config.toml
attn_scale = 0.125
init_std_qkv = 0.0331
lr_mult_up = 0.642
train_tokens = 795700000
dataset = "wikipedia_en"
Each number is 128 + 24 x the weight over its row's rms, rounded and kept within 0 to 255. Layers, rows and columns count from 0. Numbers have three digits each. The size before them is the row's rms in percent of the matrix's.

# layer 4 MLP gate, 1920x576, rms 0.0462, rows 214-313, columns 384-447
099:162125144135163132112135136141113091103138128173145129119146139132139140155120101092144106151128064052153118083105140153098065131114115107106119115134086125139084102090133130175114114134074139
102:083101164136142124127119161134080138134162148104059127156160088166118115097144146138090124150094138123125126121103123129127111131138102126120139103159140120167184125084155162119106123128185121
099:150126138114135119093177128135122133117178103137129127146115137147087107091098107144142158156116153136081102124134169067098130140119156119131127128138133155090138116158131143108138110125128169
102:126116140112128136111145123132131119079103142140124139111121164110089089111182117119148112121154132113123080144112171129149149106129137134166136116160126169138174127126152138112122119142084119
098:132104146124147085140118122097139100155110094121137182114132141166102076147113112167112149126122125092105098107143146147103128158130144152116146126108145150099140143167089126131098147113127121
098:121130122077147147130141111132086120138112135121150110123154145135081121122145131094148118096126118150098140125138140136156133087116150069160166142132147115127111127112125144113120134142110127
100:128089095108140127089149127120146102106114133160129114118118144172175096123145125131125118094123101135075117129120174132107132105108152137145114153141107101140140117102100108098125176124086139
095:163118127075149127155109166134153110124119150113089145066090123124150146099130112118133158120151182137133111121142122156117136161111173100160149110101093128121135136142135122148139117161154144
095:098090124127090107161127107093127178120127106155099117149136115146092143148152157120152128148137140166133098101110144157114119117124116157140139139119073108162131106186084155070129155129107140
099:112124140143117128129143137169127099161162150131100140146103137125102099152151109158098107140148150060125124112171131147134111144161112195146126146140138139134136121103132159101087097146103103
101:123101087103102120118114114155124154109129133165127139122090124123148097090135140169145135141096134121117167126134132074119119096144162124133131098169148137123139130101131193112093106143140119
099:186120097151113098135132094130118107161126109071086141157126131126093148161133148095142152155140140119110136108157113141086131155086142115126153093163152130109109157122130096065122077148168117
110:099145105132103134117151151132138100136120075162116098095107136140113124138117139151141139122097127144147111133134134125121110139138139146111133125138082149139098108115123091062125142157102092
099:104125110128140141145115056116123135146136118141156137096105140140116127133124153091144124116098141098139093121117128097073145106147122135132062162134110074102126094128128101148098181136108140
112:132162131124127111166151125117080171098123144112121133116126095150187162116099116101098112105079124120147166150138127161126157144130141165142109145108118199141161170120167146138176144122104108
097:082129161147117128098144098131140073087159136125128118149112086115099106139152144159160150118096122110114137137113130138146143159099157148164111183137176175158145097114109121183135134092111130
099:112125106126150103142113107083152107132113099122130147129087140101136131075161139163127097170084130106119121135118126128090148146142104107093139156104099145126125133144096073133147146139169155
105:124115106129180095132105146187126097122144157127106084170091157159112139130091117122119153085112117116101103170139184124176129140104116119134147158122117154106120107130150121130098143135110153
102:124131146133135136131112168100134103095117089144112166112159117160136091110134104139145143087151113115127097106114138157153166134121158115104152129142107085096123143176125176112086146085070127
105:059107141113113144108129105122164129138157121138132134140128107135111120094143147166101157130096114101153073121102097124118141103076154122176123154114090097161124150108146189127105108143143126
099:104083130135124104159125121162145092149119129110132141132152157165095145112129142149118163146102102148120124191114127126146110136116147113107111091102139139061152120129128103155142096158079152
108:098134121155125105086113126118116138166159102116159117104122105121101153148097170126150139119195148095143099158119117103138143170124144150129127107106091183147176098118131121171111140137127157
096:137152130077140110158079158093135123121115123155107125146138089142128120115130105155135159123117163125093148118132130124124098139078146165184101129128156128148085141124152115101135092127159123
104:126105131125153140078105144112119173116125164157114128117097094149141114123112115097132184093097122119147144142085141161180169092135065162122129155155152107123121129132153178111089146100110129
099:143118119100142120108168148142107109109144124098153089108146105137103146116117111101117155142130115100140116121143114146115132097090098107137124118134149087155125128090090142097122159130124143
097:138144126118125125108116140108178155116133135133093152122173138140164120144112160103118116094144117085105096112104146163130121123115105140157083160121161109135111136101142105141110125162089159
097:077155189080156151132140134160121130153116151131125150126140098140122160123138124164187108140073141110107127201127144183153139099132139145120103173135143167129148084072126144085103107150142111
097:094094096141116155128126157132145120173150107136141143117113096117120104107111118122153136066169167116150149129131091116190127096081116119098075100162118119169126084124132109135098117154131121
099:123101130116136125070120103122122138157132120147122142102094125153160108131130098123115172149118126102168117117153124162118094176086141162112090151101123135149096136108127118148148138184093124
100:119149124115109137126123111135113118128135152139119058141112122102100103104130113098157110166103159126124118142143137127114144135110107131161107161118121124127108133083130144149116105123111158
103:101165134139161104118082122119140132081146104129129125133154141114141091153170108126132094130132093179103151100107123110117104148119097131110128097121128099171106163135145104133148107132183146
103:138130086141134162150109089118133126108075175117078094143099163128155121126129092144145181126094160095134152083121170139121140095134158133115115137123155169160152176100103097103130110119143137
100:127143125190131170122142142135099145122125136131115131147121149120128118124133114175139140153120159105124117080142155108132127181152140139058104125113165136133140114146146099136141121129098123
089:106115117135126128143148119127137150116147161145153124147135123114159099154116159162141140133124118126141154121124154150142112164121117166096131092172113108144140112135102129123091159117128116
101:115134170153165116143148136127114096147168138180129098137127088159102152111123099143107135166138153130127160142131129139079155147142132140155127165093134077102115130129140142133135146142102153
100:126118132110162131133101101168137097090134151117103104113147122145106157160122078129143120127130158080108151126106107142129122119153124129125109123098123134161084119122134156158117126103138105
098:126111128137136160136115149123122114120101128126118141125108138104096080133156091130153140176070089154136120131136120176148095153136158078111131132136115151120154123121178133139086101080149094
102:132139165085151078112164169080162129125153126130131151126141155136128147120111152122116138157115144052095109124131170176131108115177169152140150156106097140126163143103135081113070100119147152
102:171163106086111158159123119145126069127151132124098109128154136143122110136147082097134150110093108159092161120164137144116153121112157138127128127142152109146144129114151152115126137088142110
096:155109122091111068159134089135174112174183128132102145155099134125139094108107150124104130181125115148118118148135107135144159138097146093160123116066113137170147133131141130131126113069131114
102:102139094111112135091124142151137114142129085122160085131150090092121116104062111149084119087116098133148153159101137113134100109162116152093098117120164129138122137132093145141131085125097091
097:146098153122155141139115133136168092104131094107155153131111121073141124093123144136164086098074123140160165164105099095158109111088132053120100066114121157147150115114141100128148167145155155
100:080159076130158162134133130109144163148141065114117137165127096150128110111116162147123151133138087146150090154128083082114131132092094119127121114163093162154164109097088157087117126132122125
104:169139097162088080123140080121115146112148128097100126138173099118174099174161128094074120160156078152179120189146140134101138139110095173124149135079116138136171120128134087104134108154118106
098:098086111133129141115117156158120126092099081043121087126126142171153130133125144120103081136114129153129121120129109104167134150200174169099123172148125137133103142122166160123119117105117128
096:102154161130119091108135168127152175112153123146133123143104156121158122115121125100123130124144155146111114168067107121128132165102099167114141143137131128154142135104087133114108139145142162
097:122069082095107152128146150154162094163187133144133139095122148095162101164121102159123131133128090127116158160148114104107161100126106161136154110121145140111157130139165063101131102148115101
103:100134117138115109150131132104151095113120146149129140136122149122135128098177119135155138115122120089139144119135116093151149119111108182172086175141176161142145105112100128140129150092095149
098:140087128084100133116158127105101147157111181139082112110122140121149139144118132143108162146131145112157170124120131109153113118153143140128143111087159086127118171071119124122148139151161120
096:110118167145149126108124135128106149145090121142136116160153131128135135136135117118138111081105145170140119125114133142151141138103128157115156120105103132143163142161136148109156147116064111
100:193134105119165179128096153126159138131131100082108132117161155153141096136138129102146154101155164101129097163121156111155097114108153144133150128169196132161148090151109106136150173161162111
099:099162208094120165122158115136110117123124118152101125105148148160109128127136110149196090089132108139062146153144169086149188133119103139113120132160137132132132114115089143124156105168092148
106:102104163082136107123128141107156125116171119125171175147126131125120164114114122104114099135122143118102110104143132144141136126146148145081143092141157108139115117142171131145145130177150149
102:130156168113129126088144137107125125113123139125141099082122134120116115151125129158096134086158117134098114114118130131118121153065112157116144090135121152187101141135128129128135117129126136
098:096143139168121122145116124104113125109103161122135107152072143129107162139152148105156165128145128106104140137103152112169116153164149153130130101099118080124124083168104115144139147101140132
099:068144087153132154140121155128108155107174098121172141110114084138096167112122146153143116112170115142118160140107140142124119108128153150108092102088093111102140119095095118091132171120136120
100:126135094104113155095129128114170138155115149156126132140131125101118099129101154093116086122116160143133097128138122103132116134142155142099103153119120114139118162142170112142156108129159101
096:119116145105149130103153127127146154097127146119087146112122146133138125094164124090129136106131121140143114113145171134130098166134157116147104179105177096163116154111126162170098134131109136
098:166113100094112156150115110145140128129127053145127099144131102143149140131176124166175124161135107141098134108106142105093150096146125128127127165152113122149138100108118102123132115164113174
101:118085124146113130122118135093086124111104170114078099113123118118159094127116106150163091119112091133116114149099104089151122118145160130124146127120119123124095163125122156106136169138093130
098:131096109126130171101124122134178131101115111133140166156107145140122125135108163168106091167173144160122144118119148104125141109125127156166120129112087126122152146173143095126168153116133128
101:143126168133126123152105149134161146117142144146110093115139158114090112160115107069102105128133095104139114137082112117082140155138136089142115106130129120143148160112114147168083107109121158
102:091098131118157150094103114148160111175113109158121145149106131120156154132168130155143151151098132129137128110178126121135171123106155108144147097150130102126078084116081117123116134115100084
100:107114109169107169153116117133074103123168158113141185138177146116146149165098164133110122153110117137160112121154157123125158074142092145120119142124100172122139117126108099121142107158096108
099:154132139106163146140139141126125150139148163111101148114129144076144122135148133121105155146093114128117147156116116155124098130121122100111111095141107126153145148125134121106149148147108108
104:142124132146141177095098075127112130122091143167111120093091176135146183109126099150080123115130121133115154151150194163083148110116122131120093137118101135197099147157137138104115065106146123
098:111158100146154123135096107150105117106120127124154169156104183135153107156094131125131127156127120130102155095155098121101102114110104131133112123122133161151107162125110160108159134125128153
097:115122122121142134112111113151173094118126122153128166147164156100102160096146137111142159136120117108162148141105113107140148128111097166103118116144142094117136122136102122135119132125139106
099:127103097136129155151139109128142144113106149133138151101149115112162130147117160111098143127171133112151122118132118100105115106154092134122137144128138156132132150172112101140104139168121175
104:126164129133146141113096126145160131140112099147086145144116167138135116115151109142165125127135133130117088126099095106129111133129129126112128099156132134136143100138133098109100094138127132
095:139130122162153148154163082166116119122140132157090145143113119128128126118134084093153136160178126118110171122156116101163133124091124146110118141121132093140133100117143145126103137130128153
102:085165094100164113111096126154106120095119122091083134112150145158179160138084105111126151107147118155104090139125105135110107115119133159144167125096079107157115113086106106148146108098129072
101:102148133091122139110136162149093139141135122137115128107127110063120141139161138140135132141124122121132118157168111115116105152157116109146060111075097101123130131116112133149127143101123103
100:118110108071158109114147111163140119121157161116120106152147111117103147153103087098157130110084139109141140127139130147123105121135147115155092170143123121068116132116152126149118137162141128
100:132126133156141106131117148154123163133093095117136154161135150123129128085151143124070136138105120134074148110110129112154131103100083127129138122133141130128118137118092137112130132114161121
099:111122148126146145146132099155149095133146105123132134080168136147104124122148161098113131145125143147168122121149073145127095127182115132150136073145106156138131124134147091130123135117127123
100:083150129126145098110112134110178179051102116144103190110146102120110128113138151138143123124142105129170133136114108118081133094117140145114111118134151118142132117088134134110118116138109146
103:135139134149130113125124106146112114185135126142144155143132120130122104104155153146127126120143097156125187135120150134134081164150145135143117123156186107085147141136187121112154134155135133
100:077095154127143141073141098077168141081109142119126135139100150121142141080142145143118166138113122145152100163093123178156167150130106157096121130105158146121127158131124134158160135140151056
094:127131115117155123100121174105167099147104169099132128150101137129119138124137127125081111103111108198106151115106107125115157139116168115137139120128146126112090112127149121125132155133134167
097:134152122159100155127125130118131121126097102158138118093163118166165169156139136082072080153153113130139126114151139119126100130153141120115141179126124164133060136144145095081123178120110129
103:104121113099122171124142184148138131145155145089077116145119129125104154100135135119146168185142139126065104141165124108113141140134143093128118099101115112098130163124157146104137122142138148
103:106118133150144122120132126153124123078142154132093117146128114116159101127102133134102129125155130145158146130114138140094142089107111107174168125124138083178141124106150136108117138109133135
099:146155148187091156096111154131194146132147137119129077161134142131137153142172124077134152126071117133131060147133171138092119138107121142116155162146105124196094135128085119156126122101116138
100:160154097137141155101104136117140155113161148122142122169124192101125135128132110146118140142156133147152124156123106133111095179088149175132154123132127161150167099128122141131145155080164135
101:116114143136127088120109167159101094124178172107152141078154130147135139159109116131111142144083120108173115162088158122081107165126169124144129115081207171159123125136095117138119123142163116
096:102101179141149146079100134116127126129121100099139109111130142138130153185094131125144169113134128114147141093128138114105158139100154114129182139116133123118182134114110164161144124125120150
103:114129134111124115095108106151093120143145106114106160132120129155131128150078100117157133118154151125131138121128119164126147152109156167121165147112139107118191111132102156150084128116054103
100:122112115126108124156142116106123110132147157147142104159126143102091123153115119148086141161171128117170101144092093125134087092142150131155125101102124087101116130060133140130134131136102136
100:133100144149143174100103121163130152160107109096149095120157116114107131116100121093116154150171121139109128104110126164105072133131128158111140110162123168158123108135108158115109101135107108
093:103139112123104141083123169098115157127111142087106128111126144148109168154140132142140128131183095116122133112116105094157128126095141094076105134113203145085108108079128144111125115123106147
101:101121077117148157124159146135117095140185091165110115128121118117092170135138116188131141147133141116139104164131142110098135155091100137119093161128107108151120075107140155101117115141127128
103:161129135089135139113127135091058111134111120084106143128120175124172109152155116125147113100142154125117185112114169122132080105149126122099095115118131128108130130115096140134104147120131126
102:159136140126118172156124156145108177059131174096137131120128122143119114090099124144142080154117135079118145118109104118063123142107106125108125128152174170145158149108144105112109118115142111
099:127086168118158131108077178108147157111179147136124141128140089146121100094096122145109122126127116133126110135147152125087127091101153112162124124116082169103161154122158110117163163112128173
097:105076110141107115146086159159104175101106123160130084120104147116148162131182104128130144110153106134105163129173153138109126136137143112134143123174096132116160137144139109098094079134131225
101:081112110130132142165115146188113119115123098128164128147151089115141141113128143104150155157142122136192145141097116110096080134145093144116157160168149140164130105159107173131131102106134132
096:106132134149128116118146140115112143127163140115141102106121117070118125129146159136135095101128155107097103109099119120166184144075100120066131090092145158142133150150151170090150113151123123
105:143159155143108148132141164137113133131167090113099124124105090120107150130099161117124119150115128108146140187111114119126127120149150115160135106164126159140180087133139127105132126125122105
092:125103114133162129129121143146183144117165119100115089123163086138135108107162136145105116130134106171131115179105100146119152107161111162132111145141117125132148145111131158051130125146101107